config = dict(
    n_layer=8,
    d_model=384,
    n_head=6,
    n_kv_head=6,
    head_dim=32,
    d_mlp=1536,
    vocab_size=3322,
    activation='squared_relu',
    norm='rmsnorm',
    norm_place='pre',
    norm_eps=1e-05,
    positions='rope',
    rope_base=10000.0,
    rope_fraction=1.0,
    qk_norm=True,
    attn_scale=0.206,
    bias='none',
    tie_embeddings=False,
    parallel_block=False,
    extras=['capped logits'],
    init='normal',
    init_std_qkv=0.0634,
    init_std_o=0.0224,
    init_std_up=0.0634,
    init_std_down=0.00793,
    optimizer='muon_variant',
    lr=0.0195,
    lr_mult_o=3.0,
    lr_mult_down=2.0,
    beta1=0.95,
    lr_head=0.0328,
    warmup_steps=0,
    schedule='wsd',
    decay_fraction=1.0,
    decay_shape='linear',
    final_lr_fraction=0.0,
    batch_tokens=131072,
    seq_len=1024,
    doc_mask=True,
    train_tokens=787400000,
    steps=6008,
    dataset='wikipedia_en',
)
Each number is 128 + 24 x the weight over its row's rms, rounded and kept within 0 to 255. Layers, rows and columns count from 0. The size above them is the row's rms in percent of the matrix's.

# layer 4 MLP up, 1536x384, rms 0.222, rows 433-464, columns 48-95
size [108 108 108 100 100  89  84  98 100 104 106  88 104 102  77 106  95 108  96 108 101  94 105  98  91 109  86 116 110  84 107  89]
[[137 125 107 118  68 140 104 129  96 117 107 151 167 122 103 141 174 146 154 130 128 109 114 100 139 115  98 153 108 137 108  96 103 141 143 131 133 144 129 121  83 103 145 164 130 131 148 121]
 [119 197 154 123  68  88 129 133  93 156 133 144 172 123 140 103 125  75 142 144 123 125 139 122 101  85 115 142 164 121 121 128 134 148  99 138  92 123 137 144 131  67 117 129 187 115 106  84]
 [148  92 106 140 118 157 129 128 121 112 117 133 134 102 125 141  93 143 127 119  95 133 142 132 142  98 159 108 167 131 107 125 162 101  78 157 134 101 159 128 152 145 137 157 112 142 128 123]
 [130 125 146 129 135 139 127 120 156 112 120  96 120 126 140 148  93  81 147 119 130 165 108 134  64  99 170 139 127 144 105  81 137 124 118  92 113 104 155 145 106 137 124 132 138  91 103 114]
 [150 118 125 154 117 112 108 126 134  99 141 122 105 140 144 144 146 112 149 140 127 106 182 137 124 159 128 128  86  69  91 110  97 147 127 154 117 135 123  85 106 131 139 139 107 136 152 117]
 [164 103  94 118 136 154 140 123 106 142 111 118 135 104 103 144 150  90 144  92  91 150 134 141 122 133 151 146 136  84  91 118 136 150 165 115 109 111 147 136 126 125 182 114  88 112 133 192]
 [138 138 155 124 111 123 118 118 151 128 152 125 117 112  81 109 127 144 144 128 144 124 177  84 141 101 154 110 117 136 126 111 144 124 130 156 126 145 126 119 119 116 124 134 112  99  92 172]
 [ 69  76 110 138 139 131 162 129  80 146 163 135 103 104 158 126 124 141 108  96 113 157 132 112 122 133 126 148 145 139 151  89 114 123 120 138 128 141 122 100 141 153  87 162 119 113 124 102]
 [ 96 110  85 157  92 153 108 120  90  96 128 110 121 178 186 157 130 121 114 139 111  93 139 110 150 125 105 122 136 111 173  86 148 142 125 117 138 147 153 113 116 110 125 130 188 130 164  91]
 [129 124 151 106 127 103 135 104 145 115 109 169 113 116  85 149 115 158 104 106 111 157 127 113 151 124 127 108 149 139 146 165 109 182 132 142 133  94 127  93 161 129 123 143 120 132 109 126]
 [117 148  99 131 154  85 153 124 100 126 139  81 123 165 109 119 165 132 116 140 122  76 130 139 118  83 160 113 102 160 155 131 103 147  75 143 167  88 128 162 103 133  88 137 128 138 115 101]
 [167 125 124 104 141 135 148 145  80 132 125  97 142  95 134 152 162 117 154 189 110 171  90 162 138 135 156 118 152 142  92 143 134 101  88 140  97 121  80 120 110 104 152 128 159 164 133 131]
 [152 134 151 143 149 160 154 136 142  79 134 149 148 142  97 130 156 102 160 117 101 149 109 126 100 134 155 154 149 173 127 173 145  64 155  99 119 139 121  90 146 154 164 105 103 122 111 135]
 [ 84  92 137 130  91 174  97 119 123 140 118 145 163 136 116 154 140 150 110 133 132 154 103 134 144 130  75 135 185 103  90 122 131 162 112 137 175  95 118 132 165 101 135 193  94 144 128 166]
 [140 144 168 127 156 119 137 127 100 163 142 169 165 152 122 116 139 122 139 155 148  98 150 135  98 137 109 139 142 116  72 150 128 126 126 138  72 148 109 126 118 151  90 105 145  89 152 141]
 [155 131 151 106 146 117  97 134 163 171 117 121 106 118 130 159 122  96 109 132 163 108 129 186 111 180 155  90 143  86 136 150 130 106 107  79  81 109 146 146 177 172 128  88 109 137 112 158]
 [140 143 140  90 158 123 125 107 113 131  87 100 176 117 143 142 134 156 112 156 117 120 138  94  64 147 154  94 119 139 128  83  84 143 128 138 102 118  97 114 114 108 128 138 120 122 119 167]
 [121 100  74 110 135 120 140 164 140 124 149 135 135 147 110  88 127 131 106 138 114 130 134 103 119 119 135 114 137 157 113 169 116 104 139 152 191 120 119 145 119 118 100 183 132 140 142 131]
 [135 114 115 123 143 131 111 118 151 174 139 169 131 114 101 110 143 108 134 135 156 100 150  99 107 160 111 145 107 142 114 150 122 125 124  88 147 105 105 110  80 116 156 117 148  92 164 125]
 [162 109  75 150 129 108 150 126 127 144 104 158 125 108 158 134 172 127 126 156 125 120 133 105  75 163  86 122 121 133 124 104  93 108 141 123 109 116 121 120 117  91 136  88 130 194 150 115]
 [150 155 119 135 159  98 144 118 138  96 125 112 108 127 111 140 159  85 146 123 115 113 129 160 108 144 129 133 111 125 111 105  96 135 126 108 129  73 183 155 105 149 111 144 106 108 143 136]
 [117 131 180 121 103 121 113 135 108 125  86 126 102 127 142 148 115  70 148 136 148 110 103 132 114 143 108 156  84 131 150 149 117 135 106 150 176 155 148  97 140 121 131 159 148 132 135 128]
 [113 109 112 100 132 149 111  82  71 111 112 183 120 150 107 156 132 100 144  90 116 151 114  91 140 112 112 103 104  99 133  83 115 127 101 101 121 141 141 153 153  71 130 137 132 171 146 142]
 [143 124 133  92 131 175 104  92 148 159 105 146 133 136 144 135 123 153 130  99 138 113 145 122 179 119 104 172 134 114 103 145 119 119 123 135 143 106 142 106 130 135 164 129 161  91 107 150]
 [154 115 109  95 122 142 142 120  81 110 100 120 149 170 133 139 166 134 105  91 140 112 127 110 129 122 102 110 152 133 164 111 109  80 110 113 126 104 104 156 113 155 101 109  98 131 146 106]
 [146 165 129 165 150 163 141 129  86 116 155 139 104 131 111  92 105 103 155 130 111 125 146 144 149  76 128 140  96  98 147 141 132 108 148 168 121 138 138 150  89 160 126 114 157  93 123 131]
 [132 100 155 133 129 121  83 135 120 163 108  98 113 143 125 136 133 141 116 140 156  92  70 127 150 131 145 169 125  88 146 146 104  48  33  91 126 137 160 102 102 120 120 103 144 142 117  97]
 [128 140 110  96 165 112 143 154 159 155 162 149  60 151 130 123 121 121 130 146 147 138 134  84 147 153  85 152 113 178 129 167 130 129 147 156 138 137 152 144 123  75 145 130 139  98 147 122]
 [180 131 138 146  71 123 157 112 150 152 111 171 152 102 140 149 176  88 132 147 157  93 116 131  97  98 112 111 132 106 172 114 139 127 140 161 127 134 150 136 150 127 113 112  90 158 130 110]
 [136 161  84 127 107 132 141 143 141 127 141 124 150 163 113 171  94 147 116 126 134 142 161 140 129 137 155 142 109  99 147 101 126 128 151 125 134 149 151 115  86 120 171 136 150 121 117  97]
 [136 123 125 148 126 146 119 132 100 134 163 108 155 157 134 160 110 166 148 166  92 145 110 104 122 155 187 133 114 135 113 137 135 133 134 138 107 110 123  95 116 113  47 155 130 157 106 124]
 [134 134 115  88 142 154 116 116 114  59 135 113 146 174 127 123 131 127 129  91  92 137 141 153 148 120 143 143 112 116 113 121 150 145 123 107 100 169 156 137 146 143 155 141 159 130  84 151]]
# layer 4 MLP down (transposed), 1536x384, rms 0.221, rows 433-464, columns 48-95
size [109 104  88 106 102  92  85  96 101 102 103  93 100 105  81 109  90 110  94 108 105 106 103 105  93 108  84 109 108  86  93  89]
[[126  89  93 127 114 134  99 111 134 139 159 104 101 113 108 112 217 140 138 102 137 148  92 178 129 171 182 146 147 133 140 108 161 117 105 118 131 117 140  95 113 165 106 104 111 119 154 129]
 [126 135 126 112 129 141 117 143 124 134 167  83 161 113 139 122 166 114 135 157 134 150 119 142 102 151 157 129  93 153 122 119 129 115 134 124 149 162 131 112 135 113 155 178 143 153  91 167]
 [184 154 111 128 106 152 134 143  98 104  77 118 168 150 121 100 135 135  93 152 127 140 147 112 112 138 121 106 139 153 142 117 117 144 111 140 156 133  90 155 133 150 153 134 149 113 137 125]
 [125 146 121 114 125 128 159 142 123 129 127 114 138 112 156 151 101 136 112 107 128 119 159 203  92 141 135 135 147  91  74 111 120 104 181 122 180 130 181 114 117 164 135 137 136 132  75 139]
 [134 162 118 137 177 119 116 156 165 116 147 165 168 162 119 131 124 124 150 120 130 108 147 116 109 122 141 154 109 137 123  79 111 113 168 122 114 136 149 170 157 119 109 115 125  99 127 153]
 [125 134 109 128 139 154 147 141 143 127 136 118 148 137 102 138 125 123 121 127 136 145 105 111  78 134 100  76 159 151 143 109 144 113 157 116 128 123 107 139 123 146 129 125 162 150 147 144]
 [165 151 143 138 117  97 145 118 109 107 138 141 105 165 161 138 126 134 129  78 124 101 169 150 132 155 149 101 101 129 131 127  98 116 131  90 146 121 140 109 139 131 152 105 163 111 100 144]
 [130 145 112  92 149 144 138 111 114  89 140  87 140 115 101 150 174 146 169 155 141 152 114  86 157 155 143 115 139  95 122 164 159 104 169 171 125 112  98 128 133 154 120 166 172 134 149 106]
 [135 160  93 132 107 144 138  74  97 128 111 101 145 140 107  70 134 107 158 149 132 113 159 158 107 103 149 134 139 156 116 159 119 122 123 113 142 112 117 145 130 124 129  96  96 128  50 136]
 [139 101 113 155 156 142  93 115 126  97 120 125 159 127 169  95 108 145 143 112 132 102 117 137  99 139 111 124 141 145 122 112 133 145 111 141 159 100 120 184 130 140 145 142 118 113  95 127]
 [102 150 140 166 113 162 144 142 129 124 144  93 116 128 145 118 156 131 121 115  97 140 148 151 124 151 148 124 137 113 132 124  83 117 124 140  92 196 163  87 168 104 100 107 103  81 157 122]
 [ 99 149 143 118 156 141 115 137  78 133 113 162 172 128 115 122 130 162 113 132 159 114 124 117 155  98 116 147 113  98 122  96 127 127 127  87 130 162 127 112 109 120 112 143 107 124 101 145]
 [142 107  73 144 128 141 120 115 143 135 108 120  90 107 154 149 140 152 158 145 146 148 109 136 118 113 146 170 164 135  77 152 134 148 102 138 126 133 140  81 111  90  89 164 130  87 138 128]
 [113 178 156 175 108 130 115 139 155  89 145 162 168 115 101 103 129 138 152 147 186 116 125 135 134 162 109 122 136 124 129 116 155 152 148 147 132 105  92 142 162 108 113  98 114 101 150  92]
 [104 129 142 110 129  93 161 132 142  70 128 145 156 119 118 172 126 115  96 122 130 140 106 108  79 118 130 124 129 107 161 138 136 150 148 132 128 101 148 143 111 150 119 127 129 139 150 135]
 [115 139 125 136 129  85 112 129 120 118 124 145 116 148 138 154 122 122 164 117 160  80 115 120  73 162 136 112 126 151 126  95 161 142 113 123 118 132 168 158 122 106 122 138 117 144 135 137]
 [154 133 101 156 145 162 152 134 164 152 150  98  95 122 191  81 147 119 130 111 138 105 158  96 157 168 119 136  99  83 124 136 143 153 104  99 142 146 144 139 102 128 151 138 127 106 141 139]
 [172 105 115 161 121 115 123  97 114 139  94 142 156 142 152 123 150 166 111 207 117 116 126 117 111 127 148 146  94 127 167 140 144 103 125 149  97 142 128 123 120 125 124 166 142 107 139 146]
 [150 147 125  79 122 112 169 165  89 159 121 156 107 152 116  82 144  91 174 104 139 122 102 111 170 158 144 103 164  91 145 104 104 121  96 122 154 130 149 146  73 125 139 132 130 119 121 133]
 [118 118 109 118  89 117 148 142 164  86 150 103 108 125 108 118 105 143 111 140 136 160 104 168 100 152  93 149 106 152 109  95 135 157  96 138  86 135 107 134 120 147 118 133 126 171 154 130]
 [148 125 101 142 156 128 101 147 119 137 119 117 112 105 117 115 134 155 151 125 138 136 101 131 133  93 101 138 138 177 154 155 103 136 166 130 126 137  75 164 112 138 123 173  98 106 141 163]
 [114 100 133 112 128 114 128 145 123 121  99 174 163 149 150 138 147 108 143 111 143 152 165 125  98 151  61 134 127 143 162 113 127 174 122 117 150 107 139  95 140 132 156  71 149 145 129 107]
 [140 173 126 130 154 119 149 128 120 110 130 111  74 117  88 137  99 111 140 149 126 102 127 112  93 165 147 122 137 137 137 131  90 106 126 158 151 109 107 130 141  91 172 159 140 110 125 118]
 [159  97 143  72 126 128 117 132  92 142 111 130 125 141 108 118 146 129 141 123 139 126 153 161 105 183 141 142 138 104 112 106 138 133 125 130 123 139 120 136 150 133 138 119 174 145  96  93]
 [116 117 102  94 132 129 173  95 156 111 102 125 155 135 115 141 126 154 120 104 155  78 146 147  85 176 144 184 154 127 115 139 127 156 109 129 160 149 133  92 117 107 160 108 129 118 146 127]
 [119 129 111 106 102 101  73 139 115 138 154 104  87 105 155 155 113 128 184  91 130 170 131 121 171 123 101 137 162  77 180 111 161 127 144 117 149 148 143 108  99  98 115 109 119 136  93 134]
 [145 202 135 157 188 137  91 166 126 131 113 130 156 151 143 108 142 101 180  78 122 116 134 110  95 117 145  96 166 146 154 107 102 139 132 128 150 149 142 125 135 131 133 118 168 152 145 156]
 [141 166 138 100 146 107 104 150 131 112 156 137 116 153 124 101 113 124  83 154  81 172 130 187  82 135 143 146 145 119 150 113  88 166 101 129 102 138 130 109 129 168 151 138  96 127 103 154]
 [109 156 122 165 112 161 161 123 108 120 131  99 133 131 129 167 129 132 157 128 155  92 121 164 163 134 153 107 128 153 130 131 161 158 120 116 147 119 113 191 171  81 143 129 100 163 128 183]
 [113  88 121 143 170 131  97 126  95 145 125 154 127 142 130 140 141  97 180 126 151  60 142 134 126 139  91 107 116  91  94 126 110 132 126 101 126 123 105 143 174 125 107 146 118  95  99 158]
 [157 106 145 150 138 144 146 163  85  95 147 116 147 142 126 120  95 137 153 138 173 153 147 136 108 131 114 147 137 116 128 138 129 119 159 107 116 124 130 113 150 116 127 131 142  94 144 106]
 [126 108 184 171 173 130 140 135 127 166 125  93 134 154 124 111 106 103  81 119 134 139 118 177 126 118 148 136 171 152 187 145 173 151 118 151 122 175 105 165 131 122 156  99 119 109 121 135]]